Weights of a small GPT-style language model, trained from scratch on English Wikipedia: 410M tokens.
Each number is 500 + 50 x the weight over its row's rms, rounded and kept within 0 to 999. Layers, rows and columns count from 0. Numbers have three digits each. The size before them is the row's rms in percent of the matrix's.

# layer 4 MLP down (transposed), 1024x256, rms 0.116, rows 618-689, columns 0-63
092:497502503492569449411481523503560433529550472499560535550459473524459508426444567442419467531514360419486451528489496593455519438540524526551489505487510498368492528406461437461490455536487428
085:505505380520499526490524564317504425460421557515541563427526552451469520435488497470533478485452524511539520531537539394496472472496545462531483524510478432481457518483552503478524600496405457
094:498420532528553473465553427507417503609513450478558469537405531493572532499485505492498526513537552510442488431431564456476540459595524568533502485601460609620567448538551467502556514525568527
101:498521516590464499556539527484553448481474541516493513456495587467453537488456447563558486555501558455508532511525519450442488493460410510488555512536436438456519492459509463534431449474534456
105:613513534579544508439544496504461460463425392515474544451578538519552496430532599536422436451462511569474537560594563462516479556441507556516441501544506501445480467482487414435462493521410580
098:468504559485513419625477454476477562458411514545332456458536520427514492523506573594525542473495472588516330545561533405542436549462482464459530423529576526451531545392452466542535417383445457
097:443476517450507586481501454494429450574482511534585514507463551540428494527494479591497514486390483488520540491492552547483607486546489466606517476493463490470416583515571558463588554474511547
100:419471512416469528469497517409602461546479499571512489477475485421575444534561455426465492551466591507524494447518468490513487458560456600449616504494514535444493508529513525465559479414544424
103:418510484482453564419496491542528470456497498543500461420502493520510489553444436611531525553494556520435543548538439530444523528518487482516470448528461492518540495464558468520403442487371432
097:492461514486474433519466424545547537527515557368516463512572485482490502546530438600542429575574457440449490557564409498566500487458474505489601550474540501502554504492443529553537444389453472
101:512443467530463540440483486516557496466407422459494518588545466482468502486565505436557546498477526440482549507494477529487470570577441577430564582555420572594425494559492585452505480508565507
102:504476503527445496523490435488567464561420526540444499574465485569421412473609552519483519555464533527390514470526493523532507474524477494545499440554482457456505472459551509561551541488509564
093:507471450574556453474512480440478499408468568515508493500509502500471469522438524511472619523561527455516531377476392515513429536470616523565505420494482404521537465515429488579463541474472545
099:475536583491524421514529534553463466535505450454587546502505468534488576485484532517407508569517498524485523440509509480535501497539560466516476483582495521499390509434542574554504543471533425
092:541545493511466457582610489464431555532505539519508482496406460441506506463591534542563422496471522527485511453388538467442490522492536534525528565455431522573471503470588526557501491529434515
100:545484539439497431503489479556478536451355520535502568437496399495558504460529574497522374474418506480466518465504443536568438471463564601460417474460449465519463509445508524454479493521464453
103:474361574523474553507501620505624574569489497471464543515511527466544518448388556544564472573515441499417383449396513483586466510512469567463508513540521492506457494526456556569427464458485473
094:436434487579429478454564555358518551532479418473487468520461487594544520506435497536553483530441537471471385486484493611497534511496450606461522499562461442472456502536472544625501548458450522
093:564483483443497468482638473384547493528595432589515505527547490545486506542548442538492492585588519504503532524399547446521417478450486496619520531481449439575455546416555564512420418507529440
085:531535459522547427508457422567480436514527532578566489571498508542549513466422557502529489510555436513551468498466495489373407508524443449470481525442462445476526547418533486454522438420479492
095:486538500461444447558608441512494458486472418538487492524404564438517560546462448520505442670550476472544455608468538503542583530535554414469515485476528559494534484478559512522607542531470504
098:455510494528460547448425510467586487519509526559449527470465559530562645531542441519479523515514473532490444556429523483496559560481453548544551522469455490534449526562530490580513508496401456
099:425478542406492512472427536570505487436449466503462567603505587463477485485437590466511495494472353532512480612506445504514530497469532531524455469449519398533548459589479465482529533380547490
102:487543479433556523486528432473456557508500505511574532588439537406478445458461562606548520480522467540450484459417497561443484462498484402539499559528416471540540491501421478522605531479576537
105:501469509481561528412485434507494509548485519539486450461480505458449500457512566501487500541511466517496567595457607555510578551460475448401425441388434544511460518474462552498568518532487491
102:453493486475470461520556510563446555428435537525530437474482512540511421480542519539417534496568533472526517490514493543486525557517467557509475469452472424513507475562419595496510491483485525
107:411446498441467471537474533505429562526475526453497458524493517455453398503487552469476504465650504441558503558601481567524392543534511460502539581548477415559441489543555497489458606585558505
104:486552541501581545498466454482586501465442504609544319361534470438496432458412480529489493541504478469540420540498508455569476559442531481544509490478474547468492529577474545544493486452401422
086:518516525528450529551465537445514456473525442556470536516420512453545494492463550499402490486528484563497478492511539498423435552492552641555466540509523469445360495473488495550412463592487468
098:439379503499508498510452476465464573481507617538482553487552499520558466409440439553497512561488435522482477509561522578576481531451457473536557531466561520464524472529450482517506555572569500
102:412551530532642522534542434506401446432608537574543529481505579494520501546426421594485523520547548549501489523528492537490514504508466387490479455483382497464496563546546537494466459476374438
106:501592492540565531578558496542497549499452467524418470563394503537411413425504567433569469410492577429494522568512421458510475451426520515500514533508512474438513515443476500532547517528431519
108:588371595570483470539539495475641421471546368492433485566550518573486551484443511566466598532510470499509507450484503518451417501473458401458579547455545437574439521521523475498513472441501462
076:495440500526465489478513490511510570561501398542521517526529464615409567494497470488486472561460461455480503474455542572552532488528522395561408633491513519472449427469547483467431509575546522
110:500485543517501516439501573537501487532541587489584501426486408451497483483512462462508418471539485574403465531525499552582498445453540559421480456595405455555540446538567503552527549556487556
088:484450494501511448498557563526454450491467562571504532461508606487544450497568548457530595581486470470469521532537539451536631451394474480437480534513538541451410486446487408497514426528630543
105:554493507497500493409522500463538599427506493536481490445449409478472538506398581534452492532541427486487530379493558506529545559459518501466589557508549507528464500567535455488593505427485543
108:436503591447538503482658594531543500606580476501432435455497552538555494552545498513525523573553458534560529558502530515480555453476513520510445530523583528408466568536398490640518516460420517
098:558422484532507431602480578417526615549577546486566471505450456563539518576568410466478556479524530461524495409448460540533517497499539489465496576562465481504573605462452459476434550568481451
097:499513586503330516559486457517491399496555464485525549493568383547501527500491398567489545510475519442532529464546492572561538502442552554449584571476448603485543535439493522546503435531516383
112:553417489543456517508507399567540419495482486505494469467412489448506668587519426428490574451476485449529438535522509514555466541448433511536501519539376455550549564397538492498525491520530481
100:444472488532523528452463524552492511512541477569545464451448507457558449458533525476474426490450473571446477485595480537465499515470455453530459481460491569507435427504477467590494506608506512
105:526501462503555431466455448496515539598484525480478434411387488506500486550501541493571610475477486580553534567561465450468536543537502466473441498437550523460497516493391545502616525502525505
099:398578505559526445549625554502454464468484399458501508491468515511405430564561530410429490419577471591517509464543501480511426521496486589489496453460504398395594474477466424524558446482518564
099:478478507626552476424543556526485441495541441424585501578576513494458517556464464463568425507551485610468441520563503520487569512427470409515477556446532545486426547580473484502511510486588587
096:478454510478559610526487504530489565452497638533504500560538473536492516466535391491489553495531522539425499428435436566534416391503580516560525497501439610421446476512506437524454523469575498
106:611468485512435521483493498516445383541448510658570549498422513467496520502542504449485553494516454468530481475443504464499498487486594464530568514466504545585414516526453585564468488502532459
109:502466469451400543582407415533408489543430513434417559571514454501501523571512484545504419527524454524513441524436522497544534421537540522549570521391428515479491524460495578480487490559573470
098:445441537556506410479487424549475510497502492561463458401471440494476502505497509542485434503481555526453540536487473488562536506542531503522395496364499549517507473524454471404445500484501487
107:501530421512606586452528551478412492517481499527485454552509504530482517608493464555470466433518446584541566461529405562464522570451573561498476413493433520607560507432490495469470541458548533
108:497437555487495485576468567499518460495447533451542472427527521530508455602516483482550624488471422435633534465476598449469481534434515578513552487506537581551547514410392471533474477531531445
100:530373511485468575527464485526473412526368603378518462468439556491419496496549463510520514460524475503485505454408433503482534453554608469514551551459517478464418453427502507583484397552545520
104:463499503430490478599548546544467467443475524469456514460469503501503464466599481523505446565512447473497469312477478506449488469451508496540601521488427605566435444516523500569512479538499507
103:503433500525448476477527449545470457511487405525477404460528513524580585491516419516496523423416604447558501537495504424394481517489476457560531520475499545498495579429571399572438484447505511
097:506498504479494574484555527462437466502503548500516485596517464529507485424533432463491478549448427568538392529444496519514441530460559524470439552547463549495493435458517505522545444480458583
109:525529445471556465534532488437434506488458513441511513498357568503453493534524558537480549447439455524577518481573515422391452529432546455485487455592447489537509470418540502501475419548522600
091:517516560415501435564403486490425477571509511492417512531444575576554527508520506504492538501509473532589470509493491551447520481496486455488442493461438475481407608526439555553519444520465588
100:424600471443464444502405448526523548524476444471577530547462533471490614417466481579528503502528453503446469565485535470585629602474518529465495500435454491371563455437584522578462625451584515
083:557543612537457521507478499512399521528431633452506486494603504574495502508502460499411407563417539546557568495466490518490458476493577498450524474528495494539585462491445488489487470528495493
103:483462538530527416541489494555567423458466484485445547440449460442484407539506555498498549490477545514448503477510417520553504535513507483525469479523516482458510552561500622560548545567465486
101:495468539523566453456600533443507480504548511426439458526490507474479472559490493439496553544525449382558496568537525504479433511534453417565489439492453457448495479547456524549487570485502453
099:392549553484524532482495494439547485421500536539444485461555415499474484535506445441607570437507513479505556507519475503587441508501507556511552514482501484539546508558439550439464509489488520
108:489464502484456567452391579429536568423477554492523497557460465497503459421464555514572457461498511526412464470437473519462513455391517475430398531500514558484542496437506437430535477644417547
098:449585518502522489494599517510482504475457493431510437430502527525571425473429480505443551514555472471454521520482551472552520590498565564489497490513476571439563428456519585502474560586490349
096:532518515494384565519554505508537494513517490456532528514466447522524546522377512561492460530531438554474378483428630436434461514522476587546545477463471507421455526485577489527594535494506485
103:572545404463435512419470480487557588557448487544467442536516503490647567446459452449510533492518523395482524457474536576545460511500470495516513551506414502428520474593409557416515462388423531
103:492509497481493431574449516572578561475490559489565578523399584511538495435525545537468496556511424476508482477493376445547434562521441491416602453424539600474385553516485524531482624509533536
103:435474466495450459405426359508452483490503454480558539480563463444462463463496465434501460465472523480500448563557551509518495533443511474559544439511365489403475555468452485409501539530549427
101:550499558529367542517551548429534506533514521533457495526485448465485510416555546484517498548555512540614464473498464477452460383495486508485475534444466478452415456471473533441499461546462484
103:456450449445443506514493446646480541455515501542571382495542495515518434528571453479516472574468529475467568510567507531387522529532518501516531546541490450472473518492499407591527529477550544
098:491517519429428542408533552549525401537541535428535475506492519521565499498586575577551443590471522476512476513432458576542542518509483546470527441516486508411497435535541484601495500472461475
100:559572437448501475498447502507479487494569468521578521544510578526455435446375530519457425522530576513504371623535532424450456481583472514495503511537537519539478540536438403557455538401496506
# layer 4 MLP gate, 1024x256, rms 0.123, rows 619-689, columns 0-63
084:525456535490436543477489510569437585487541587405504507510458372554525508560539556416422470504591488512536490457479542509545439570513475500449442572438495541527491527444565492477488526588542406
087:492478455484379390560524513444484547439455516449436450585482595463544597494496521448467495478491512500524512525492443517518523401469524551601446465470493590520435506459498409540479535519532480
109:451542598432441476544466458591492532484535515544477559469542532497533541478453513494500404506501550567488500521536523654479532576555552511557426469410546531504474574475452510518506468545490546
102:499460482548507588527485509508424514381432558491457511400500428445463559412480523635504550553508460456572517544575516526553466532416457618503461481515565517502563532451605399485485454486444586
102:464467551575476464583551442510520493350503470516483550507503453554537452524526482526510457495480556481478359528433425495443390464492530461561444520470514444407629474493513520464416496507595548
099:489533508593511496475520509624451545447504458529494539536551436529479448535588567481489549523467488581588552540552541530519497498593523543582479469476503421457498510576511564462493460537458485
104:478518487440510483560499434455515450462565548469451514425538536469415500431535565590461555452531487458502531489509503549578487548448530551475541531525571431564491498500440466587451504489480467
104:534561581464520557476524544484536516490436473526563471498474562441435454549444541546513556532545458448513452510555489421531420541499490472465536503549506437520511443494456589548442444511542506
094:471420515505523429541433514403550548513504432452503545475464501473522531480493463587577519516570480553433491504520535467512500588548498508456468467514464593511514602444508487570576461530517549
102:536518416420523384521533517442514551465485440537408526543486440475490444565491523489449493495552456593489479527489448483434458492516514578467432627470498546581507517489403513516494487508494567
099:601440445506453494477492506541471492544482534435441510454412529480542505507454486480471538473412531545561457446373575487563450491441418577428461515564576494553479461582630612465452469526519553
098:502443428584454417544435520468445449476554518517426449422508557440525520551559529465484532436505506457485481430507511481462574453532596488547442453345509473524420518503471515459489511501463572
103:471450504380529571520515468600423574472562473456524480525457478361469515523503486604574483514516541568474437504515534529560495528468511496538518539484429438492511517494547419491440566474483473
088:522541552462470532560356543578484496466427529541553583472538466549524468552498438587465481540450550460448548523477466441600361548532550514534464517467492511581523521545463572358421438536535532
099:433442437525477508516528479497554428554452472422547505464512484547474498587621362523504563457549380498494525616455526513479536506539555447525458595544380526549511406541487513456390484561521549
094:470553527431525515599517568454565609537404502445469476473507523557535498517499599557574526518512417450446404598469509478496379503526483518445505491516435568493449450508454470496483414517442488
094:490475552478482537451523466540493405495471533549487500553497441426516465440454465563435541501485536552532494432500354491477588482442555490453561478530407502547515398394500569530455493550509444
095:480462549438616501430572457517557504522527516496491476500453477446488629561523555418536586508450528497474426476475503490581538506467482454515506429609493577447499511523543488390545458531483407
084:508423537447441566448503544511554351419451503566483518451473482461458507519526438591527456516518528525408529450446401423495481531559528485537477514536569484509519498524459537516518493505559512
098:470497457550543515398476539593505496441342487413489549476440439488454481473494460565521582440512553493527542562524574572547450440548429491611472504468501580393533571479454474544396593528483556
100:508523495572558441408520483423491545527409515444448615498517368462446528538532489523501449372518566450548533466479582485550498537524491533546611473482503556411508496467448565497528532466511624
093:447472480433509433409469489497427528517443443542526468538494479495519500475460400464544545534509506586493510470459471488478474497478483582612413585575432457515542514483445455506528432483466421
104:503578460502480456593505572588569526455427419610508547532502442545414460496638537490487497511434449491461472490459572569536395490491491468536578505486517544524410562471416508491465494516455509
109:474512512558448565496520521532324503435472470527547591487521614427443513553564550509467427479524494492530466535479452545410451460439540443524515455489463506428429482448433602538397492471493466
096:434530478446480436452542542391464494455404436433543413463409565463478526539501565420484496452482486519490418507424505410450527412545643498505489510474565462506377551472490388577479577485599399
106:511529461504488524516571461443498565453565474495515459494448458589582566504531473420477471502509465525516535399457546400449517486557546493511431473516441411545488482479535466543502448501490477
102:488473538532533430407547574462499460523444555438478561481521427499423524523531459544501538411452489443478569446486529549493474472549437490508513500532405529502446424408524531484441351545487501
096:420526482558528348427449557509473494457522515484439460548453432532543548549478477534485497517520546498568498481469598519431528542514445425510478409446404532576490513521474494566414524477492434
095:484547476446530650485480548499494441485469485361479413495452491516419518529507519514447433515527456483549513576587502399479504510477503538487492588552544455425504408500495490531512553518465562
102:439436557479527558532518587580416504497565432502510471430510535534513499432504520523436486523559546472476509540500464406447481485495370444531527454386487510489373481525598451486612459513509525
110:558555437508521476474499520473396443543484430414503490565529436510497509530489466499458474419522505502591513433422417453510433496541572564522572622540513494568498500565523513474566456533540458
104:507559459511533547547319522508443580503480543457481402414534548433523495500543388511574585466537408521485520523494450507535531408490530450424508507498475498437436510557443436546435540422506404
084:508561600439555563427465543485503435492474531530518504621482472471494483445480469532435479487505477553525537537516395485500409396404458505449462420581505509518507540557496503472453471506402499
102:532487510402469499485510551589505451461533467542499575529528572538534426541584407402484482566425477558537502494472500427411569422619492478513509519472509522531434530535435516456531501551426554
088:548543423538515533475447541442462547512533506476442458478518554567496483513512491476495553417559424438524603498507505480494496470486530465516503569431433439516482522438425562461499450561514507
094:466478497541487446377548490447534532512513491530524479444487571500526464442460500578471515608565534532424439565505521559446631483489502653554408545492476504539433475553470498517523500547554553
097:529429535460543506515540532497448425406527501573495530501523501513590473423498519427466514501530492514553412435625434540490504560516579421437560525433494411497432415524468414463501487499582521
100:564569461556399488602515496547510475479444456501468545446516561479411476580472486530417417524496455573493483491550517409468655502522543554428546558472557486415476485508484576473478526568467548
087:532495406527448479685492521486532530446556528515587546490454507455499467397507547497465567451505431507570573451532527552522550546502605638423456456588553481495472508514426586520527492506452478
108:465406556427507510396537514470501582517592530506440456469487522585498450542534472492559541538499407452514521485548651525392432473491518461475484559459594491446590406573520537455571520522385580
106:550384624490542547474580443488392443479418461485457494526519458491488390501392517468509510494594457570419523491470411473551534579554434503559412434448553555465454452464569561565540510489457449
104:451465517525523464420448532520523515578482411570460510442542601453533525514491548444454475575523575528564512452553531566589518540438516398345441529532481381397557442603518514492529492474487527
096:517529482549449458454493555488564505517559540499513506455462473459453445490514464537513560508525483429613543480524470459526548480472495428493519578409608540600574549646375443512492520564507532
105:504517571469481493506567487536397570539534472495471523543501560509472554509466495485508448580561484512514487439541501458516523462489535503418475496515435445477406508495520436627439507473501532
099:508501544533490484438400478550508460454491496580480418527568532607525487539461502528398544554455509499468423497475500495390544527502450542460566559469524478469544489471478559632478524624512596
107:468492492453386493495516513422510480580495491537525477530475610541632498428565509549518543488429478538440446550606467419523467512473525560521403523578445487484509576419502441525456449477500543
105:376528610589547496585497436473433577512492492473381541525445403454499410574557484579563542548602453481542425499570542548520432374567462447437550554525531540525514529530536575424459478506569532
098:518499467549503472510543515494523468536579532433412608508427404474546435413507403533498467489512570469487492440520529512551518499601496553498425482566439485558524495583462459564504469508589486
100:445549486500528476504436503399607404395517464486489517541428442616486537504500581555530530384493525483511471570499477548464499438518576531587484485439574491467516523424557526493543542450563515
098:432433510602405569461487653524620576500513523504420471507467497504529605555560569591492474525425488471489465595497499461513476486483535425447491523424507522532473498437456466515501422464518480
099:534471471507519500485550489508451509565511523488518397445491431521573521489539426562608460514520447499481457526602494533519461517407459498433542608442462477527486557492622476405486479555524563
105:478480499437397547452502556408602469508410523507474434534459485535382492494527573518591579529546426530496563449465532497495510434508482532511474393428400559490462407427476505513415516515499495
101:501461563522444460481533487549527539644535575463505529506501609489461508501522550528537564515560523564547437452533468547464541456463487532382451446540537477515487427520466508505569453523488527
088:532566519533464570428505541526459548541589539399382559490506549595601468526460465427538483494603510560466574491494539501481459576473586443485493483595406611522527411506415570571418523432541417
097:435485403568532539512516595346484550445523569495533484519463600492436527624465506542510516405474558552580498494606448500550473584444501487512510457454459513526521438444495559471482401508498570
130:497546575467510520549425523505394468513511487469474539544407509547489538567551550526503494462563524509625464487489448556415567516468459514436486490452448488522475535588472545561486432578434555
096:597474607522534451471442484492424516381465459569505477490494492569479510554504401506533532522479508514524512514429504488588527471545447557472549549519441494545336465543536435501520466467546392
084:510481428504509520530495516631457537448546539437500457536512474467514571522511540531526488455415555503536523381566493485470516466529454417477515521562492401426447584591374468474496529496499606
097:464461422547423555536544482397575485442486510433542474490483464512421571463536498542465496546445434498525522506521493503529474480488509491452472549513497555550474453483470520560485485558559454
103:446445429458384534411513544563465574510568488486524531517483584465605517507507573514518489528546462483498495524463535423549388602578503403441532574380555537506423522431546556432524548511509524
102:520508532490502495468612427455462474577510554511474525481456530392414444522515470623477470593478508462494514464403488406559512479496597635511484450509505491526475521476467482464482539584561572
104:504418492416478519526404478439427575423512457506425569506474502477540540586510520544499465421546496488522454457552507519516487547537530533542497575475555488546430513490493432440512395443590451
105:486491478465519445492513529517545425438516542467562555546430468538519486486490533527439546497416457500564521492482500545524453466556432469540475463509511598502436499433594548536471391522613444
103:496575621513563454497499500521547541484473511499407512511492423509516533526505512529493575578500514448423508514427613537523551540531507467493508443450399499544551476487417511459501456515617549
102:515562522516430577579446488413416500522431414573438530524479581496547593524521549520523587491445459491445445490400431484495407584431465502590527573450393489552448390513473490515525484528614475
094:461465563517447499498618518540493504579470470503434552567466549507556423474499428462407487533415557502567507457441530558503451455521460462506487528494424528534421455480491458496513465494503494
098:492499580432485464559485533434604500409470447491469548514456470543555524458542575500601512447477399413456490421429443531483474528523624497496469491443561417548548500460586476442550554561434482
106:559414517426497460486494456538541562564483469416499540476470411433555427472610385504459533479425576419513555477565549469503576545551430541469558460510533517439464509546468472594525539488554566
104:544512486511468511412510521501520512584489491501489523487464552551573447577523579565517540495586510419546427528522419466478436517495549473563480476473518468523565559495624463519499442527485580
104:476507500596461476468508488599530425401554432399496478482500481546491565373454532607496507457523530526474443399488590529480531589643508504469444513485479493554410455507538474552541519455409551
105:614527498544518512588426604495477471379507572414471502582523606520582445492539592444530604518580466493417449523475522480446468431509511459539554524471502562479480499523512449444573511488477500
# layer 4 MLP up, 1024x256, rms 0.126, rows 619-689, columns 0-63
089:487511489432452420459409489527476501440475520553493506504546389514585527512598464511537662547536462521526525493511443551430502430512482468502523538430445451511525481566537411449535517511483493
094:493571572558429450430481561482416647470499440637481517578422472468492462393477553516494466460464532548524506534474424437500504465530568528597457428475372500525485582501458383507514534517553437
109:538471486476506465478498535544427499471513528499569503414471456457442460517483521519467409535492454549487503481496480352568510490420510517384501461566452530449471402446474505477548469507486442
104:486469479400591589494562480456452501471399523486429493486491497378502524500486462514532536460470520548511549538524489527463442448467528586475457597514488522416561514478559381458570457524467521
102:540435437395391460584482510539437493478513489526449436513544490496452409463584487535440429530523500460438485437486522552564507464488541452430611444487459439505466460577544536487508409492446514
090:483472529524579506575587517550473476487504472537529521378497517524530468452527576466512438493440514553456497490614544504460508466413571486446462514501467531434543479452539464540423374527490482
105:496417434457460544539413477484422445441468551511623488417577517474508438547510496490542520519466500476483482520443602503485518532449577528510543538460480525468458502494388502612545475378533510
105:547520517442487490534501472528560510465566514497453423458458537516452524601483461451477491480467549617529344498508473453547527555620476470485480493467462532450554606539510525413496470549461439
095:456498426522491550527504516466496567492354500491512490508521498507525551469533545429520388444411562546488476492564521390486506478487507534557438573460431522386531512490534466465454448512494565
097:520488501485520456473525535520477527430500582398449465465509480499534427561484589506477584468484492488462436494492530552476528407564575531592575366462440457607573495532496457457550496452468533
094:538487466438497466447526538514461506479479473490455492540484472473543482474466529470510518461544517523518510488462503543494469422530423482543410451488481568489469517480550455536532479531474489
098:533423479496475458545450485541453465553548553506461551489521480486567475520464532558559483574493495584510538480518448458540534623474447556525607538499466510488522431477534535590510505482530464
101:428576461479504580494475462471521499581442546589542603481435558494527429561575442533416491405523546490510481521490472549484478494413527566491546554505484531538568567585444438558529530499493527
089:484458427408549469455502540415489461454522418455410486481432489430558530480456505454502533447536436528568506529505536542511484524460419464484529403472527558490497527536588531621522549552534505
096:527543521552489498480500493497550464509409416581512537456455508480448559511462549425517536571481604474588544475491511564574481489474505480404555406497578420495561442508452491572550562502472495
101:516524497510547490473543563520428479411493523469503509387414501423439515544411423502542499502455540469514601490454470575493518479365418403387459520522600557548447499466342556537418489432496421
094:413437539504431466490474508519547594448490511499469570529540533609501501498476473501405402446537460550501553516533430424412508587547574484581507481473452570411462560567489499460477497395550464
094:520520440536512500483594486534450456394513548521481491546521452469497499456450584427474516550466454539502496495570557525490508455539536550491554503546498500603436389469469450499539465535517663
094:448404528455539485460619485522541546539521488402560444474500532484485523517497491439477509500437569490497525575464536551470428458531521502580518356521400503544436514544557453559449499545521487
098:404432455523533492469554476466522510436580477506463664407441565501502520441509452524469469448438485511463447480490436392514469583419580537489509552594484487539479494530593553542472459458555477
098:544488553468562530464539496510461524501476461450431539523616499479502512473588519457422441585602590505549522556403556397546546543525439439512429478488476509497509608542503575418548468477453567
099:447416514496452576501460465564531499497550462422453574547387498491372506439511406544534523532544396437521492573505524517528502587529463442530388441441449514462401652444482529500566527445419562
103:560444527492404518571520475518560456559393542561517517447507548502490468518595490451462403584561517490631500574497412461468564525445501487454434555473466388524528597520484473465522547470437529
104:638489387545530423571530437510460470470461567433572536498498468497527536553507508525527505544615470546513477528444477484596622437607483452408439474455561516510434475594546558438528447473510527
101:532515556434536516441568486489463473436549458558472454545424515548533546513447542420384515596588569546448541514526390578540452596495426439526539563488478549466400525571520507522504451492478454
099:558549473453540498550508574458461555488427464481498429503530465393491435506338561521457531535490485578437501503514530492465497493547544472498549568411431474458477449477485556492489523522491555
103:501535458596532511489470466497516588492470514401546526503504441533490448552529545305480521438524479455469514506520525537431507446405538482614486477470549492557494513532489449525520480676574505
103:505469437477547451494459514466452509545509526457534545522486494547482474496499549534633468418460542495526557463487573491597519480495531485467469490533544496474539441558518511523576554459565510
096:475449500474613429632440485558493586498548490483567540482527424447594544439497565475558497525536475492514596424461525475549527488425538582501458452546509411423489488502561453461512500531477507
101:460460449501489519541481593449418428507537446525490489595482569509433485451528551523421449532573618464426491470506392480483447537555474462528518491545527491432422548466550475490465480479492481
105:496458519565549427541493483486549495590501461567513440477479586600461596513507543484469416464502472450529540534519500573453500447564555407555513496415498426402529463425505506542490499532521513
105:568423489435482467551485510426490451516482471530447526550455598485492475583469510408479527486513579494586447491539543568455450524430515476440415519465447494543481485428583499460531475509442591
085:477461519479499487488546498452504559548503483496503508545584369434469527532430503475490491574424495520370565462480449605427483466511544451501441452478514522469556494469429563489477562430408569
103:540471566506547572436496508478479535422572491466596387522408509546583518454556524510447555420521404488444543441480485487558466511471516580440532486517491447571522420511542447471450576527527465
093:551616585459498563501512602465400522576474565421533509482509573438490496470459505468503480407585542476522567534495569474559486469566516430522577489584498505536431443465490513494515526550459537
094:509527410468531480474549463408580471549401419498553457440532554644541508483569522453472505597557531507492556525533531487502605580530448543623496578447517529513498476486420462503543538504534591
102:444508534336546499437495617498472433493460468507499535505479486429446424486495499463567568488515450539514536508456426525447508440545527410521523453508489513539507481557519425512520503464498534
100:491586537494408553445524487538495506495494513494448500632558480442520396488378480491540454465432524501478512502387479545464528544550519520511458576567627506519490589500459497484561497473562553
095:494569529460565515484440397499502525490569494447471421425556500344477562569532448478479431548577539456459551462551490492478458540491480464595394512502529501513508529446592469567535516533586366
106:508512439436475510495533469551513457507490460479473506384491417507546451409516535467442418469383536490519413501459484464541492498473552537433451536571502556520489476415451484476525496514477579
107:505525624465507573539542448450524391482497478541435465448502463516491506482474523459475537463524391554521517548456500465477469450501429545540526464537465531500475448463579408489493496523495415
095:508439472440555423383533499501451526515505572505535490458509505569557464511560563472492455544437510523404578557533494624518429528458568482444541496414408501568476556498417536481444536500599492
099:404518483552575510458503414515549500541570531447499477545439456412483460541539430535537583639575525451507505503544436500470547529566527454519457484503572572548589611544404487536433473498464448
102:478426470529418543505438526482442486499497435570603486555549543541454450530520556495535466504504390506515510425507494535470507422494582446483466553476449390523510517477473499528569464504407508
093:514524566544515549585527459470576535491564457430500470387433548499478489440470531543511556491463469461477419400559452461510540541522504536512490429389538564490539619552475596551627471492449424
097:539501458505425457458563506419535526477485450434538444410534540619551480487442504495490480526469435522567496561500504395506537467544520568552539598505477450502414444472530505440544566521589464
108:549497540440405435470435496547523533584557423457486553537509412503395596538470444578510427486471423472563479436492519530441542549597480494520587479462488451444648454550513556490515459560493463
100:527546562482483468469501578488576436443467468544482532605500474476509482489444481519409560493530477521540512501485438447535567476415473442449533481475485576508398557546467509537452543434619419
105:518410493505488496482514544448563532372473450565512469596459455544517475527538483481531533452466468570547525485541541588475503528513518544505566555494458486510551557409444497529576517495510429
103:506473435496506430449474548495512640454497520459535575507514489525445562464531515561584479483553555445547564503520499557403504528439508460559440580452451484566628524503483488529526540564446501
101:485554397530435465491504625459449498524432529515547594524435497425523531511513456481551496492549488465559443542532535512460441551444495509526520482494471474616441515537431541476522441514535498
100:527458471552533492535504568472522436459497474475449457367555545486540564445538527584492423462470455473476534553468489565441493524515433467520541497491466442462494481463530531418470607510430539
096:479459506344506428396515372562507445494563476508375430580464489476485490509421502556432518494544458470527457525440540395404476462485433496469523556500488526543482502407541533544529474454438514
094:521511445497565480583398539490531507553503494491464516526508537427451477622469471456519527529423478531494430526423478574440568512541497423512483552445519515490634530474444516504519548534442508
104:529466510543527586462497491402518471482510479573538539455459529553543449457461517486475518521439482547498466500567480453442409518405592465499410502531489473553460502401567540610490485468476469
148:502617527449541540497486507523449408543490460541509549510487544532511521488583520581498486437548508502583497541529452556430513591457495460453466436423476486576425524544466593493494445596482614
101:526497457576436402560460509554549515478499426552489491567434485526534498508587462503445581500428406549520541480538543490517465420479388556523444569553484532511485462512473506521502582482537449
089:415472624549485457435496466469513470502560507388489619475485569484511458568549506529508500633456511480595524516444550550508524484558458461547535463455463464435554539511490524564335484454502528
094:636515561488520565421453482507508519530532489521441533517424559499478551467385565504489508498436593471495454462561508500455522568509474512573462455526496501475447531468509551519476456627533514
093:453448418509436503447546498497580482511420569532522437423544550523505518549583527476489505526555514473522431541428582424389487443497459501593491518550492442537440475436515589540520560553492516
101:581457486540536536538497478580462446586461546601464489505469509339477442519522528596438442470515510554517526478389426433525432453530461567487518559571499486477476500472525534438483489455532526
102:463498452557529506526518569467447540413519518484511491562451444516539505478535529543467458478404499505407514432453488534463587509458526516544476497414503474448543494453446560526505482553513463
099:456531471462565568528498429581443497471523565469488568477532517405510459466531498496422555498449509528468476452395583462550569477609500614585406521556473538524464523527493450491518536484585419
096:454463515543460472558461505493429415506488535529549513496477463494501500557566606589504497464584520510543492524559472527569439549511474611516475497559481458617488408530517454509578559587574494
103:489543486488514523500505409517484422478401523499533614517506520519560470547584486428443620602398493400502461545439575535472480514618468468492479507427484368478555522477459489562462478556549461
097:537406541537415493569441502515499528447542526483517479545572480454512484587569502510460542512500574521457463530535580476521484505489533565567505518588512583523484545541595525482469505550463436
099:507556426535456452475587410424476461524536505445514571475429429474452610479405511512542496562519537527507465555472457413554529458408431407534586531570594587414491509522446518445538538552473459
100:524573553527474512549481405500503539507553563487466534504540552469505557534556340579477419506469456576406451546518444523515555604510495451577497458480488515488549486573482415422542542611416525
108:495556441454437501552647468549515583424483528567499477464433527574364383436481479470433494519606507536552470486515471469485478538556333516489519553531445538480561536460467551513480524430464492
104:554440517391478505387544552427490553520484486534543458430426526398550393583493545552521445522511552536461550546525417546519475454406536413431503520495522433524480477480474490470563480523598450
102:384438503450551508532395446574497410513431489505529521499470431542553465488449413462478487361451415431519479567468434429492480533427503532518486439377468508527445490511533486526440527558535428